Weights of a small GPT-style language model, trained from scratch on English Wikipedia.
Architecture: LayerNorm before each block, learned positions, biases, tied embeddings, capped logits.
Each number is 128 + 24 x the weight over its row's rms, rounded and kept within 0 to 255. Layers, rows and columns count from 0. Numbers have three digits each. The size before them is the row's rms in percent of the matrix's.

# layer 3 attention query, 64x64, rms 0.203, rows 40-63, columns 0-63
116:093090119139135101126129136117133180104113137103106176157149142141123142138174168147159111148140166119169116129112129096092163122095097099137121127110115086137156084132149112114158117148103133
111:152140104161139128132143096123123102143124094186091138081116115138124085166084149131088103114134138144130125151130153151162105183105167136106119130146109092142160140127110115107153144106130145
089:094102144175132077145135087129126146143160086120164104107168122124139093140089151141138112128135158114156114146087127123115152099122158111126142093108111133127139090139085159146144150099156143
085:083121140155123105170125142124124131146083096160160115148148134147121125098165107104161062127139124164150102124149122106148162124162128118141091155107124158126111122139141121106103151087148092
093:144145112141103153119149100118136107162133095114155137146097100129117105151151164140166114139114077141118126098119101148152147103183132157099106112145108106084095125151167108154140110153170118
105:126111100127140115137168128164169166136125169105102138113132152123149141082103099129151164122100123127108109118067098120120134117138170119114101159141114115114140118146156166116149120093178096
118:175145100157127136117138112178125108148124157100113042085125130177139143099151116138105140120145125114116131142120109133140101133099137119147134105152145110148086117108127126135177155159111143
127:150133121146127178104116117145157120128153114123159101088100112128127102123161122110108159100101115166111118133103144141156083135126167108114110084132156200154123150144121126140157085119105130
108:166160177126160130174087112123135109138154146133148126094111094138136075118103117101103145139150179141120128133116129107138121138174143123159122141155118125139087107095109141125139093074115122
112:117095114129092117114172100119146135148088163122087159113098079143114126124090124157145081132118143138155109132111157117128143097141123120127189090145135160174163127126135149139157125109113131
105:127133118100147151120112167104144146103131117106130140110149093110150147135122087146121129100134110124131111116129125109154145165173184122157134091150118146087067171080109129151163110131128101
118:137129143140072109143109164088150151066158133125140135127077104152171138107130148112165107137097116135107120085137144158132152157122103122146130128121115093139129149122126161148103123170089128
094:155146125087130140101126163150170126098092117154130147104147113141080154131143115146114137118105130128129142119124138117169125115158124116115110186158056125143120127116114192085130131129117107
109:120136095102139145146129108175132112097137188129146175085153145102123127095125176097143109117161150117125104109129103107126144099139100129169092111163129136123157097164131123110102111151121143
098:120134168099168122147091110126154138148089113101142114154113149113174105116129128134122120151114127123144136149111097089134164091123180150119104097106141120113135168151134134092126173114071152
098:126116131140113166117101123128123108131144114183136101146101183116113140141178081101141104123101163144130104120143084145130068159134173142162139104142100114112138108109139132108132120153155147
099:137116144148060132134114084105175146135122099158153083120143104150140148090150131111109119145133140123155170136089145101145153161117124166105160107135134143120097115121141123112113118106179107
097:164131174094132131086153110154111145115144137095113163119106104178132165116119157084117125118119107122105149147106154119100149131132135099179137159083141094095146122141139159102130113152129105
111:098109124129129076109163113141124140123094136095132120178121109153144089092121158117169123122163149096096184129140123124132148130103106121152150124136148093119154118105086152135166156146161122
113:106082137095117126100125133112114105111110106129062166148183133068134138157111118102157126137143109128154146172159147107125165129117154116160151139138137119145138142139127154118077113111129122
110:146126142161134143131137112147103095106090147102134097157136097125165111135098115112115148122127093154119128114184119091180087126073115149134144101112128147151097131156150134131169097139151147
099:080098123140113109135106134181158101103144135126134105149123116132118124131154163103138138106103160150136085130131088116143137107148087153119156125081139146141120134153083113184168134129100158
109:110085131104127163156150156161149129095159118110178166175153120139127128127132104171127127159129103151106123140147189124116133101119112144147099129105112119112109114113078136116083124096120119
099:152129120123107120143148156118109131088144187129160123110166109091147087145131097119126098138095150139169104155087087144142169149129131114103142131146158094138117160148110109127113136168109100
# layer 3 attention key, 64x64, rms 0.2, rows 40-63, columns 0-63
111:119123093117128159171136123146149119113148175097104124149088159147133172097113105131127140144108152128156135078121120114063113139140129109071138096122137108152130133137124140156120138179099136
113:106101128148120122151115131086126121121149143168079165138180133142149077172111129148121139119151118102157072124104115171113142124095167141140129142127159140100129129109147115124136120102082104
091:157099144211099142161124120119137154108149121125120116142108159116170116100129112155131130134132142113120123084102158141089141087118141125141146132126116149093108137161089153180096111125111112
099:070087132126110123175141121098101144126117084132136139126116149132137118086114173134157148174165151144163143093118129101135128110100132118129139147128086105125105117120164123125146130108193119
088:136135137096122110153135102130124121105145131131131155123111142086146112119137120119131104179094063136126107142101135117147133121115138215121116164141082131097151187157150112129127126123112123
111:152130116146118113109099098171146180134145152099100128141117141148124116117126135140157146108189102118126101126139130078110129142133118160168099143109108075146130083136133141165100130135146083
112:192154117125127143094114127127127143107141130119093121112151099142167152160125095144135146116118126164089127136127096131150110117124139072143115164172166111122104135127161131133119139117140054
131:117129133149100096123139123139134138122141088118125116099129115157101086154156125121111102143111144143146091164099171137160164064116113100143104162150168127148147118135152100102144153101144083
103:155152170129130109165099100130127100131121131140133122114119106120114108118144171155095171131164163109118084136100117153113153117155132085147128151132161104121125111099146178099144074096126146
107:129111089135108122132108115108131103136083167132079117138150062133146133127144089109156133127100107142176125102130149127136186121121131136130158116157168135149157126106113131174084144132146121
099:143110163095163106122117139119111147100133088140153118100118100151129129126120092163107148176139113125116122110129166113135160137122152131143104119126138069153078155073094114143157160106134151
116:110139150113105114125117144089150112144122114095198126119086123135121104158138108123128093109116110151139145122122126117174146177164147117123097080143133150192154166117122125113114100135137142
092:075111109077133088116147167118148127125133122112145149116134101116115197099194135159099114151182136148143094106142109130131115163132108138142119140154115116126126126100148100124120107144127137
118:115130090108160155133095182173165106104143174099150112095097126109124118092133169100157097092125122131111123120118119154150138098148107154131121120176149107116138112153152135153105122123152112
099:181094148148077109137100137110174169135110103104142121176154118140156174121112150146133113131124124118095144125119167123115126104127128171064118115123121110108135115137175133115139120127133097
104:104098107157133096091108126153139158141099127139067112116077183136116131113128129178128113150111111152123125136141086173163128130126166121132099133135125148141158120136149124103173120092140134
105:100114149173105112108114084116131120106138149128153086125111097111158104076137118124104128158144139158177186147136144109127136103110155155157128103134148149126087117136179111125140127099128106
099:121147108128135152075112085166114102120105162112151152170104113170162121144178144121090124080141093127165154099117150141127122118169099114155115143116118103114122155116145153125126102131135127
112:123130102127107131156115136142122113130081156122148122157108134180176110119085104118141100114139100114112180122190151135121134153136107139137151148117110158126128139108104179119093136081125101
108:120087107129092114105104133113128124113130159147141162170161135149105217114132148134153111129137128105127118118137136113108149098115120136158165104089098130115169141096107086125122131136139169
110:125134098127130145136156110108093119125120143132122129158134106086123122178118062123154111141155088138065128152143153148128123090120115129134112163173128157165137096147142144109161156097142121
107:133104105142081148138137173141154112149155092126110148117069097123137120126121099081120121143081123152081128138132162154112160136118123106116171112156108144161124105172120155120144112149146129
106:090121130114126116136177150137170157127126115101171151143110124075095136102159157122148113177119100129103159121110152104131121117150089121161102127118146123131108127095099126097172131166102126
100:127107147136106177126140147106172177178156173114163107101159128141156142130111124151137112121090110129157090138110151129113128126115129088132098108133121105139163122121089104136067116113124124
# layer 3 attention value, 64x64, rms 0.168, rows 32-63, columns 0-63
108:124181144100119138140075149106127109188123131148145150107124125130097132150121151135092135120173125120147101103117104160082105140152112076142121143156118153147140133104100129130154121082125163
102:157122114161153120120058140144129138123172116137146124138101171099185130183130123139119156106101123119143134139086070112108128129147125126131103096106111134157103132112151111113162132128157132
091:130165157143088109143143138125124121133105152130101151134077148169106097154113102132150148127091123086157139124152108106109071128147160121155104163119121106114146166096128118120134104170161147
082:153167117114130137100114161103139135108090137105110161122086130182146090106158118180142128137129089111168149131141152102112131144154104088149145146113155091147102111113102125148149116112147105
112:105116088164108121098118121135190130093072117140146123113153149123132133112153144179126129105092167125122139133105119083147177113157116128139146111122131153158132122121120146094146164121081125
110:095174118176095102146109136110127087121129133172141088131114129108132096135125144100104123133148185109129083142149191118133123164119118153101094121107098130152139152123147129139099145146144136
094:098091127129109186129122155160150111088138170174145125115078118146102112094181124154107125122118136139144124135151182133105086147104132130122124156137131151126141110119121092124158109119097114
109:122117132112151103142118147095094137142118130136074165097161162069137115148108125113124128151106141154072139131154124121160109155117180157141156148123086134122137113131130169154088117143121114
077:146080119140104090105086111139144124121139146107127080155141130138197172100136126110117124077128150154097103132118118131169124127110143117127119142103139128146157122129169158118118166164122158
100:149148112117152140134137121173107129099135147107147146110173136126142116097158106100127081158129138075103137113151115101105135120142109094105089134147133130070134146149192102134121108141164138
083:082120123132144140163076128136130129143129076165120154130157154139131120142082200127121102167137134151112133150124142147114129126107096153099140118156112073154147125123121117122128129098100163
107:111154177151099135029103159109106118126091134081133134152139114127147123106119090133110121115129150131143147132146132148128079149113095136139154129109153159145165126106123149136147139133131137
104:134160150117126120092142140120099123118128149135103105140147114142140140107076122103170194077113107116109126114097152116146141115140128160151117098157157100152111181103156146119155096149151121
090:087125164126148145129127124107129146104111126144147127117125122148105089147100121156108168110137109157129174158156123140143134112093130191119170133138086100143085099090085127133141159156123111
103:149129149164161126154077119132108134155150115142146158149149154070163144116119109128129079140131148111104122117120145120095119091096193136112122114175111114116144125125107125139124088096102146
114:091150161137074124136158088169106102136174121099163139142115120117102065125139121106114158113157158138141150097141124153120106097166119150147110116124126156142137126166111116134096102121149124
115:098072125096129127119145139158181126142164137157108125095137144142120151182128162121106137085105108144112116103101156155117110164143123147155107127110128160098161121104114097115143093140161122
111:074130132125151144123114149156124156118111193125165138127108122106124097100131115106131114078150137106137117134134084149140149130141115122103121157160119153095103121089188085111141145163136136
113:085112101127115113147143112130169119143137120108113144150155137136093163133098126144155073137095109135137098074112142168151120112146154177134109120161141109116169146124100140109120094162113162
116:123171157099128130113140087091126118211137156135150148167126125129184124111120155146140122124112121113139109124133151140098132147131119187127082092122137123149111111135116126094101093107125118
101:167124106151141152107161128125152178137106123175134104115122132107128121149131113097192102126161162072116120144113128102093142089114131090095149134131121165108137124098120142149130154096121112
111:107096103119125129102148151151147128143147152105145099143149070085145170135112113126116105120151093129104122113092125161153171147139136135142154108098167109083111111144154127149119138126173085
107:097128105120133117146093155140130146119131103162097138110104129156174101091150177124152117135122095147118152118116175121128127136140088091158174121124164078141100153138130119153120118077119125
104:154116082134065157126110123158155099144143161143177090150140082141119143110136146165122112150125130119102098117135076111147116145102138109137125146095140137156137100154142160105111165137110122
097:166097100156164131134113150153130155123155107117140111163107135154125137152127140099201104135165078121145092123079120109139156121144112112131150098143152152114088150118107093107127124112135118
101:117100080084124154122099121101152096085085141083104136117117137159115159142150154118142157122148121134079072133174180110132152136146115141149144133127129161108116127122146131104147129124129141
096:130116134134055134078115110110131086125120132137089124146093138135135143146114071101131144152162151133142147147116144158088106108149146146137147151151159076129163135120129156154106139118109156
104:116124150093118126155161105167118126169090164111142150133133140135163141108073144104108176101157143125092114158131106118102106094156120122137116121106138142124160123162169114109154136076124140
128:147116177133108155106125124100106131148100099124111126169124101144101168160128152145149127171087131110139166178135070127112141145097140119101122143126121079095129136107159121094137141153133134
095:127169128128131139118164151141157131117108145147154148072161114106109105143122089187080139123110118088117176107135128105101122120134149118154140128108115120114129110121094138166164118119168086
101:108138087134114162115134120152148097117123160121139183129110125077115105119096141182093153142101146128147115138134123119118174144117115161143123130136166121177128065145143112103131106115099118
123:091118141121109121120112126088133164155132131131132117151092138118166096097201132148172097098123158137143154127116123152143120118187158127091102130104083112141117114127128154145113129129128088
# layer 3 attention output (transposed), 64x64, rms 0.143, rows 32-63, columns 0-63
113:133097096133112170116151099091142124114165113109165139128118118165121155093175129109160109157130110172123134103136139133147116142125126156123071113112129098112088123126150107132121138169178090
111:113164150110068147173162100097114102121080135140131141122159106115100137120124118114154128168157139148126130115162166132171128089139101137117154167140094139127151112089113130118101110114157130
093:146132124158117115134117130137180170132126095142154101077132121105115115128099132136128128159098170153116156116105124128174148095122117165128166093112138182131086088145144116130134133084140115
086:119126127197140158120136107126135114149154081137129115116106155110082118123109149081120114109125134146095125116136066164137115103121112193146127123127114176155141112132161119118127118159125148
114:179153142140119162127132103183083120135123121152136138146128099173160085144093163093111115110131105138118112126146150150157085136148118137127140133101096139095121173125089094138101121133123124
108:131118128114146134118156086149106200115150155088100139144156119117110163136137071138140128176133120120130166160082139099121126113139139117131131133166109104125116129119081131113163146118129087
099:112149140113186164124119076079113137142158134127104096178144126091147141106106113121118135083119105103104158112123116159147150118135166147130116094125156112095128154115156127170144109109137109
104:160114134134125109094124126163142135133138158101147134155102127105121120153145081154158119114109114103185089129107163108096164113145068096121144127105150149158167112174142106123130111123109129
079:086145128085158115147142138145091075123125121120150170158135118097132072151100156156114143151126104113113152158133128115093104140140073149119146159159137119136124136148101102116135150111157158
097:094090133130100096133113141106152137170118095140085140126120083131108149148101131145102147115148131130205114121137173119150180126101135137129174129113122138168107124099137126117134137147093122
088:137129133135128166113147086145125155123121142103152086109143104158143144120130073119147169104169114140156104116128123114115110176145144114127097150113111074145151089093129125147108114158178108
113:128116096117152152135127133169147143156143088138119157119119119095094103154152180160137096129133119111156104112126088098108136109184123166159069117117115141117107136156144114148137125125153090
108:117112129150088101160115162158143151122112121142150152111162138085119135141164143138125107169131124124090105161136086107104122138105129087071160164137101139098140127187126146110117136125117111
084:177120123142116119112128081159140117118118155159090111121145112163133156145134141081142111123129148124070108145100088112116120111166171105132114112119177119104181112140160139136117122102150136
103:102156110104090147103191150131123108112124131129087111099138129121119144122150087114119193082112128147157149137139163112146164121107095114118125154107146098161134117122139114117162163149150111
113:152116073118130136092085155119143166140072120143110140119159106153142179160122143178135104144105136113143133107153127114150125160112137125135112122103144133097096140092143097107146145098094151
111:152147146134113150149090093112112124122122135111209101186106091135151124101146126150126089161138139137125155099156136129142106108126121114087129102148156131126120103156172136170135108136121118
106:161122117133102103123128098121133103164133074157106124123125074142108152151127154161102132146098118154102141112116143129140113115161172133114155095104161127130081144116122146193144127119166115
109:149156144126136148113103143166113138137119105137160071101125111141161100130136121149083157123145169162175142118115118123116112155134135073103147120108137140103070112139149112128105147095166113
114:117111079129123118107118166170114130117117125106078105100150155145088148140165084148136085132141155162140098127162119157138096109110130099137147147154148152138134111131092111163146143168130109
098:176140169101105120136178144146166131119154133103108143117142121148128143116137127105094157115093101122075147131127144121160142079116149145136099147105112108115132137123106172131126116181091093
102:106141152109132092129087141148079085143118119119141140138057130152094123117172150134139116139172125124130125126132111125112112102146146089155137138150102124134098145138142159113182135144083162
104:120155120168155144100128105134106129137125107099166103129121120107104141109111104150127167088156093128123095124137109173120095183126132156121125181122095121150155105114149110129144108172087145
103:098123129067174115127104114139082091149132153106104159142123141155133116113107124110137127120164121111141113109145158165163121147159134147187145125132107124076100171108142101113119125110143142
097:128178131143069112176155133106109099142099144119147112088135127145114157100153146126076165111111150155102150116161126139144095153142156140142133140139092107112129118118141187117106109129117118
096:105109149200120128144156081132110117144122141098154095174131099149150085178138159112108088104118102120119168152132118159078128121114140126153136112135142132109131117150116136157134124128133094
097:130134168108199160132119149151168196154129107104146133101147136121131096155129141120157129123127097123127157139115085110105142113123116139130090167088107129099138104133109094092136139123116122
095:094092110133102085122112149125153122095113108138146129127116117169150114156124130174174109135113064151111140136181105123138112127070141155165136128118118122146098133135090113140156147145139120
118:128121129131143116174120152136160142125131146126154113056120136132122087110117137092150135125146178116125077111104156119146162116158120132155126091132134120152119091111081157179124098128155139
093:148107144140093135099109104144138118120143116165103143151081120157113145113135140069156097139154135134129118118129128128181160065114129133136136111107123165130122145144190112093152140145090132
096:122126141147130160092112111140099140160104100138086098134118184133138102134093101102165083103139111122147152090153117171135098123126141114121141122107098157129149174097126118176116123124162134
107:177151129119180167107129136143117106120151119132133132141162095117097155163128109137100146131107129131082070135128119136145129092127086123137144138120165144121108119097073098129141112150116180
# layer 3 MLP up, 256x64, rms 0.285, rows 0-50, columns 0-63
091:135105143138161167100132127138112134097086151118136142127128133129130136124192102121154072128147071156121132119178102126146130108098152104134122174088140110133149146117128122119110106168160146
104:132111139125114158082172109087164142131107108083152107150115154128096166155126121138146148182132086115133121099121112103085137155141173140148084127156113124159146117137144106138135145122110112
087:094107133148148131124149132130138131098110177155167131162107160135163109143145135124108126093130139118117163128159131125119140118114111147107080123128083111134100205140143125113162104068136116
088:137155174126152116123140084117165133128113118139115139106084131156145149112133124103205146108146130129146166147126144126122129149118088116162107128107106092119097072129096130095129160094125135
107:123155161109123121156116201102169120107063146134102136132160123104145126118125132165094138134105144141109140127148159099157145097140140108143148111127109106119101106131082169126142122095154117
105:193114154165124137162118122102131108118092109170131123114161108160120122148099146068136085087123159140092118123134099129158153138178129147106138103121085127124129143145141123135137122149133109
105:119126158112149139147153126083114143119118144164129143128145134195110098095145120108116122098166138133125141132147139098169070116140138115077134128153095173136089174129097152118131131111137123
099:100105159132132136098123143089130131131129100153162086089080139152130150123115156098173152127123132121139142127140134133181158102141111134121122142108114102136121093117140075142128167103156186
091:128142100080129172162126121132138097106130157149120152133169140093135125079097171073129111128115124131104126141127150150138113132097148173125134111166156108085140129163132093125153129115164115
097:161153150124115110077152092110146172124143093157126180139124098107133097145115099105125108102186104145129117160138109115143128116155102140082148105105167102147114131107121146113103123137128154
091:138107145096175159135115166139134138129139172106101130099144078082113118161124154117151094143101136111157152111130156107145162123139087114138113136144146146098087148143149132104115137133071109
102:135161152138127158117095119095060131134163084149123133146101124161104122130125136090097140127127129128119191133095143145151126126153175113090142130089133113139103160118142093140164133138147140
105:123114113121150145123100153117150184178096119111125078106100146167147116150106171151145121129131102134153176121118149151126133166114154152108104104093094133126115135130141138101143176108109101
114:064137116163127129126134092120132127149153164123111108088116150101110185099128121109143120111161129138106110129109128113164167104118163157151098091135100139141177127160144124133118085125133155
102:136132137089103152124109112133180129134144192112132130089140162144164117099093147123112113160101135129112144147111111181126162101113157128128181131113123154108100122132133151112092103093141110
097:113107115109128095141122177157105111143135101144087171119126147166166116171119127150137102143063108167140139112130105127150122157158100113135133148116094108134113159144086151123135170119141124
113:130127198124136139109117116149105120118124149116120125136096142127139148109114100115085133077153154109144088164139137173122173170118112114132172089158157124124109102137121120082142098123139124
097:163091176120114121129084090090135142143139111097122165172133108096160149090134134088105152118107119142101136115146117119130130116154170142132141093148169143132143121158170137133101106105154123
116:139112105124124158126104198144153143098125131183116154106124138123173140179134135155112099141116135127143147183111127117106114167097135075108126132100159147102112149113123102137124141127099116
093:108123123121114113139180107147114081125124162126122151093104144162170113103145134114122106139132106111099173150135154129119130162120153124135107179136108081138145140081143075120115123159107164
113:123133122150139126144135131164134129118129122122109140078121121092081141150108086104092138126132185165086122105111148199115153126152108131165157143168098138130123138116103120170113124135146122
121:160122136127123119112164139105164160132137115106181153153117102134173171130126134116130105132110152124131124150101117114098180178107115127170141105122159098094142083120140131099102120101157103
114:106169147138081152142153109136132108108143124119127111095120109110156150158176087122083155122098150148133081120084135118103144129129139092116138127159152115137107154118089134171152146137104164
095:137157122107111103117130142126131120108133110136147100115126078091133145158106148097147166100134118101156156126120126075143151126168157086155146106118134092094110120158181161143145160094133130
083:111119162143149164116109113147119151127118137114079151139140150118095094124087114110158093098066159117124133150100112134102145092143129113161147130143133160151125179135106097172115160128135137
091:147120108115130120124140111147166111108195110111130112105100128171136135161143170146177130095138161116153131115116172117087146100125128117124125132134111146147149111144068162102114130103148090
092:155139120143156155159141141063150148079140117096109081148120130135106127139126128141146104149174168152095123108105165111130172123135162120092111134137148101127143098118106141134093088136123139
091:110121117136131114119149065118161139106142148123112119154095137140104114083138139102145099142173143105142091132208139091133110142136144118130146127180179120141115114119102135118110140122154109
101:106117143136143108123118119143137134156177113074101119106115140126120129122167087157130089102190135106129174101138132120168093126085159090103138132155132130131085120143120137167108140136134132
106:155128125099176141110114146152109141067137151117142165124140123087104148111110062106121131139129099142156119154125101119119133141139127146151135128154144139140098136144185084081095139149124110
119:101139159099077139144140135152102127122076158113127153130119094114130108139152114075104121110166128134198124159118126126114112131142109125114160137157182132150116121138131176131094122101124111
088:194093126150118144124097123131171126155144175129110130129143145163134126152157135108108146132111114112122134072089113165134111132108150083160113105086143139152153142140084171126124129114128135
120:063117160126163175133092136112133115125138088130108182130080159105116113120107100148127108167142106143145131099130135123147132100142169110110122114144132148170108134140155114120159118139087151
093:120117143148147151148110143165124158139150167150116127100147109091104112131100119173115077142085104083098149115155075134134155122124165153126100146143097165089129143117128151130096128135126114
098:141147158070115150079121124154146106159122113142119150132146113104111198122177134158105153136125104090116152130117164130135122085124120115116106129152152135091167127121109100104127148154117152
100:165137136152204155120098102147161129149178119107197136107128157084122132131125114108166142099139102110116122098096122147116145138088115099130103130127104138146103111150136118109140135121142131
081:138139117113134176128169101111147133125137126068125114127158156141123133128133162102089103142137124152113124118130168084103180145150118104125114152126136116095166146145092074102145090114154122
122:170162160112147135128139141112089135134114137143126149110101116136102104112058130092128097131164111126118153114154139139167123096183132155130098148136090141131139170103134136147101134144087097
092:174088141147160113144145146098148177109124166137099133115098171135128112109138116103126112138080115128094161130117174146101137126121127124142147159134109157144090106134147114132124122080106180
118:097108079132166160115096143121145124148131133169158118098096152110135113120148109138146092118151123114171096136128166159111130186138130094112121140149089162130135139126125078106151123117108160
089:150133122112137124134127139132143094097104178134138120131169143147140098098102175098127095138092123140137079125157155087172142154158115169090092150151094122147150131111124151139125127127132087
081:156133143118160098126116133101174132111155140144157134138126149182111129134152113107121110087134118093107080134132094129162136119141100166095133120126164113132151125148119134097089137140060163
104:147160157081127175126150152126080190125153085129097156076113133104114141129115136122146171157108143099124153122127145106161116103110105118132097152122094108126121146133107130124123147110158117
116:158129152108146148114113083118116105149117144150124136186117071111083149137140067095168127129142095119131130127098110116108128128144138150163112116172101148143130125173171122125119139134122145
080:165138115118119119075076115123113143142160085122148119118103114167142101114152143128161126137110157156133132093160159098111135158152114081133156164158121095147140126144139092132099109135168141
105:159099139130130133101118147150125148129169104106147124117118149147189134087143105121106173148124169126109186162090125141107114156153134116156129128154113104149098120130137167137120115097134076
103:121134127119153138118140156117104130150118127134145118111120157130102169105100077137102139183103149125100103095158173137133138104148170109119131150185112094122106072166137141156123121114110119
123:122107131110143101111087136150181137137113160131083104140080142124152144124112121175152139122120127079114147139101146148091147082116176131126103099176139125135126114121127153144164158103142139
101:145118131089109123128163155169144168162121121083124086082138148155098137163132128137147157096121163132079100127105149086129114099140144103112127127142101115143143140109122141174111171118125128
108:178134154168085155157157194138136120130129107143121129138094119165124091133082149144155124138156120121128119091142100149109093138154108138117103159126143110112143123124125134113096134078103157
114:144086154132132080103145196114140168167096114153150142091151137152101125136072103158132103143129113172103104141136119132133147153125138130114142139115103122116113133160085123112091126147139124
# layer 3 MLP down (transposed), 256x64, rms 0.0559, rows 0-50, columns 0-63
083:108134140086127124140092150120099146168111166087105128135144142102100150146112113128136158147097173133074143099125178147098108108113128135120084118142151162157106113125124163148132143086120109
088:154113120127137169128127139130149082094169127113115125133106156154138126092129119115092147116105142121116130118118112159146088157121116175134162149204151125090164084126148099148145115132127106
088:094113134130125147152181117141154108112162164133119074100142129131104178139076139124122131149142131121096120137114116113161123130104131133122133159085144125149120169150148082147096134081093112
088:138173143165129163121145118086134128131089094140080164163114123110158093118140130129159108121110112158149116097180144122091107102135151105120132150105113132096135132155080097131156118127099122
118:157097116134109130107146120126084125170173115136136083131114128123125127162123127092171172158136123144085093094121119149138133119152112116096083122128110196122114128118128098120121174142119141
113:123116127118162148154134126146092098200119110166148098121136150139099183125103120114144110127116112136126110157094130154107096183124169119149144135171134112115130107135134072138112120145117131
094:099138096121139166133159142102081147120146129135106130119141041116100131127152134099117119132123124100112110151077119173110124141157105134130166133123141120120147104167149127141136169139156090
099:136152149091147139152119130174098115136115114114123142107138143157159101132122104111124162140108126103114123142122088162163100090119133115079115137094106089119092142160137110127160134117180183
086:110116145111114144112113125117111105168108119107119110132117154158100159106122137156129119106115112118168112124111115141155159119103162108113093150122144110219099150144133198131129146141111104
089:093111112153146130151114124112135083092090164114140127138133071135139130116159107096120160090121113139107136144108123145118163160147158120150139125108159105077129091149148096166135168108145110
088:135161127153096121123131130125101136126126083144084145147166133115099145126144134096156134094172114152126113117122117170108117141084159154116111132100121124156155141124146081132163098136199147
105:109114131132128164134156128138086158162101144147127154088097121130106132168141099132143137165129094151142081152125122081139073138116133129108094145117120103181121111154117124116156095152093125
099:167159104114103116126172116122129090106130100109123137171123112117075148131119146064154126124135136095084118145124108155117142110124107128152186133164147134133134101147147101149156107144133164
134:143137085157099120163122113128123108147144112141156133132129104113111148171119154116150116118178148160114128112112117057149095115078113150140115152088122110181155121132116150128105168138126142
097:190142165125130138097158118126118115146105119111131143124145152123105132068124145162116178129101118103096094145138071117150113171126145157140129153132139124102099132143116115103140166149147091
100:091163108134146091128120111162137121158153109155123119143108101123134097167127100135106104126123088120183121125127095152098141140127171090176124103117135162143157163143165122173143147131113127
111:137143108166094127108087162145120093152130147136126121113183070097150116094127115157162152137127150166134096109160141117103109077121114103111135119159109119148125138143116146147130101113160161
091:106140110115122179064096082097133113138141117141116125108131138113146099118109155165162101105139117093140179126135097127092129078162156121127133129178108119132110148157127125131135147153112141
105:158108111178130118112158095102139117128121139095149115154084154171111134101156133088162134100163159121128151161080185121131142137152096153114108116133117120163152110120132136138146115149156117
102:102149138097186134127128098101105142127112109093120170110124141086105151129108141154114127129176177110188135163133143136137147137162117125130119103124125153122110122137146085114079128148146096
095:094103151119177113158114130124111098133156103123142143160133117177123160111146144110108068094104120147141124144126179128129137077106111141103118121149100105110114091120133151159125148156144167
108:113115127146173154141154119103135136125139119097163129190052121119131177112119146118118123110107168097129117128128147118121144159111124136132128105151131111080152075115126137100141112100111096
120:127106129106133106106092128122166097144158124096121148135162147123100137151122172170191093128158102129130155149130106098142130112131115116139120107102141131101184114161167131092111110131151095
085:105123125132156173111139099095162163109144118096144142139147149099160127107118117175106135118124136100123083130148152098138133071125120162113096139126134134159132159095147144130177082106152112
086:151120193104106102137135136148101083098161159111123120115158115139134122120133106119109139125092110175148100147145129130092100104104170111115123153119093053143107128128151107124124115111115131
086:110145152105137149129142123096084137122133168135137169111082129124173114144139148108152165105120144101129145116123103108118098104115121094110145142101124194093119137110132163085151110081117145
104:141114109148125122088122134125115108190097112120113113136147087107136118155115133182108123121136109110154132166147152160089120167125161131178125137115153166128101180125110137130129072134134126
108:136138108121164125128150132110139126166136132160124098137097140095127113136119158130127127101163124113174078120171152077142149070144135137144121156124132185105097110103131127179112144116129153
106:141089180126190139148102140100150125136143126139149090134086155130136139145130088104124127125131124110130140113089093112129129155125131129123170142125136160132095089075124157095116168115089134
090:119093086154136130106162106130099159153148128105125149107133142151049162106138098160126132159113129099105133101125148116157122163101078142129154128148099104125140122123157124122098115149127167
115:105087150116130128173120115151137100096136137150137150135183101116101163184140114119099111118124119167152147125110118158119147124140134120119153100136111118185092096173116158155113100145137123
089:105169107110158137113133122140117179123091134137118092161114106130134096145084118142139131179121172163174112140147127112128163132136118116110140136114092139139130159147143148077115164084101122
113:161106132166123142176104171127140115145114173176110101129145140120131122134141119153082079123112130152145114125121116140099090108098137143125113110144108109138157119178076165110100102140125117
085:116145171138141099130140087142062139119150114137168099100116099157128152130178184131159136086131123109148134166161126141118119137114118124134113122128078105132152111152092116166134143123125133
092:119112110170118092177100095105102125129126145130109116100126161132152125140080084098155108064158153122129133127112111164119149164168144098115150127151140132165103115111122152102124134151131127
100:082124143135046121090089143122100131145120140130152129111151097139104174144127098150129160129127096134127135097154141142138175160127127106161163085104150134129125130131111147110112123108111096
090:155156125132114161125149188139121083133148139115125131142178114114127107124092167114168122090137156131115135118122127109133168132144158103098101152129115164108119121154149092096113119159184109
111:137128139115139098050170109100097125106116117148123094149118129102162135108124146106117098132132107109137133155146116135147106165157107143176166105115124108114160184119141094108117120141157147
101:170144152134110149162133127165128129094123147123081141035112153139135090132114117115125134160120148104133134088116118135118136172125117154148111141169091153132109139132141130110096099153140140
114:115101094119152146125087104115174134105117109120140115097133130119104132116150125147139140109136152120162136116155144148118116087158124094139134134070123193184138116131143161155175116141149100
085:115130132108127075129111144122108118129138120103088163112176153126125144117084176108126120145085107149103140175131109120142100202116126160108131132117137093108113110119137093150158135146141114
076:098138119154122118159161126094127178119145097144102158118107119144153126151146102157120171130108096089149089130154160120185124133128116182135121115142172092121121099097139139145136126093119134
090:132100117175115129152115139100129126164157146088145114125096102144160142136174130104098144150093128127189135106098098127104100132118125125136125112168142102139133142144169135145075102164125154
113:137138142127161087098140136126091156133119105099161172183147169112118152149103147122163117091111132124128135158129072133130116067155093127147140144137100131095141128152129159149133122105133130
083:117119121118182130135097112159133139098089159142122136117147127145155110150102143114112134131168146122138170149143100094128097091146145145078139131182136191116129144105130103099109102093137117
101:092105127144117117139117145078086145143115080108148154162108129145110131182130097108149126148117119137154161136112148114117162175183112154150128132102087113137125155137131126125134114124070138
109:138148121148130131129145114174147089140138100128105154105144140145154111099166090112089138131114129110139163116106153102152123142117122174134177149160121121089174103166141102151142083115158144
132:135150154111135151185086130147134120162162135128105102141084164117128143136115133155107119139156121116122127154099133149112126132084105075084105128160091115129151106102095131126138106106170163
112:145139137169106149138143108145135089167128136128150132106110167124150140139168125164119093092164059129122109137121153142133105106153127090109108129104153114103093163152152102120143107126174131
113:124145141122128071129160125144100122116144156123100117166165118121124160128140102080110110133155141123192132149112112134131120069158150121135158076156170144133128152151145111107116135123127095
114:064138097110120152130124166170097094116110139141115109099158138130111142145153183120108124088117123122148157108147104141115141131107126103130140138140202108156100123144167150132157137128119140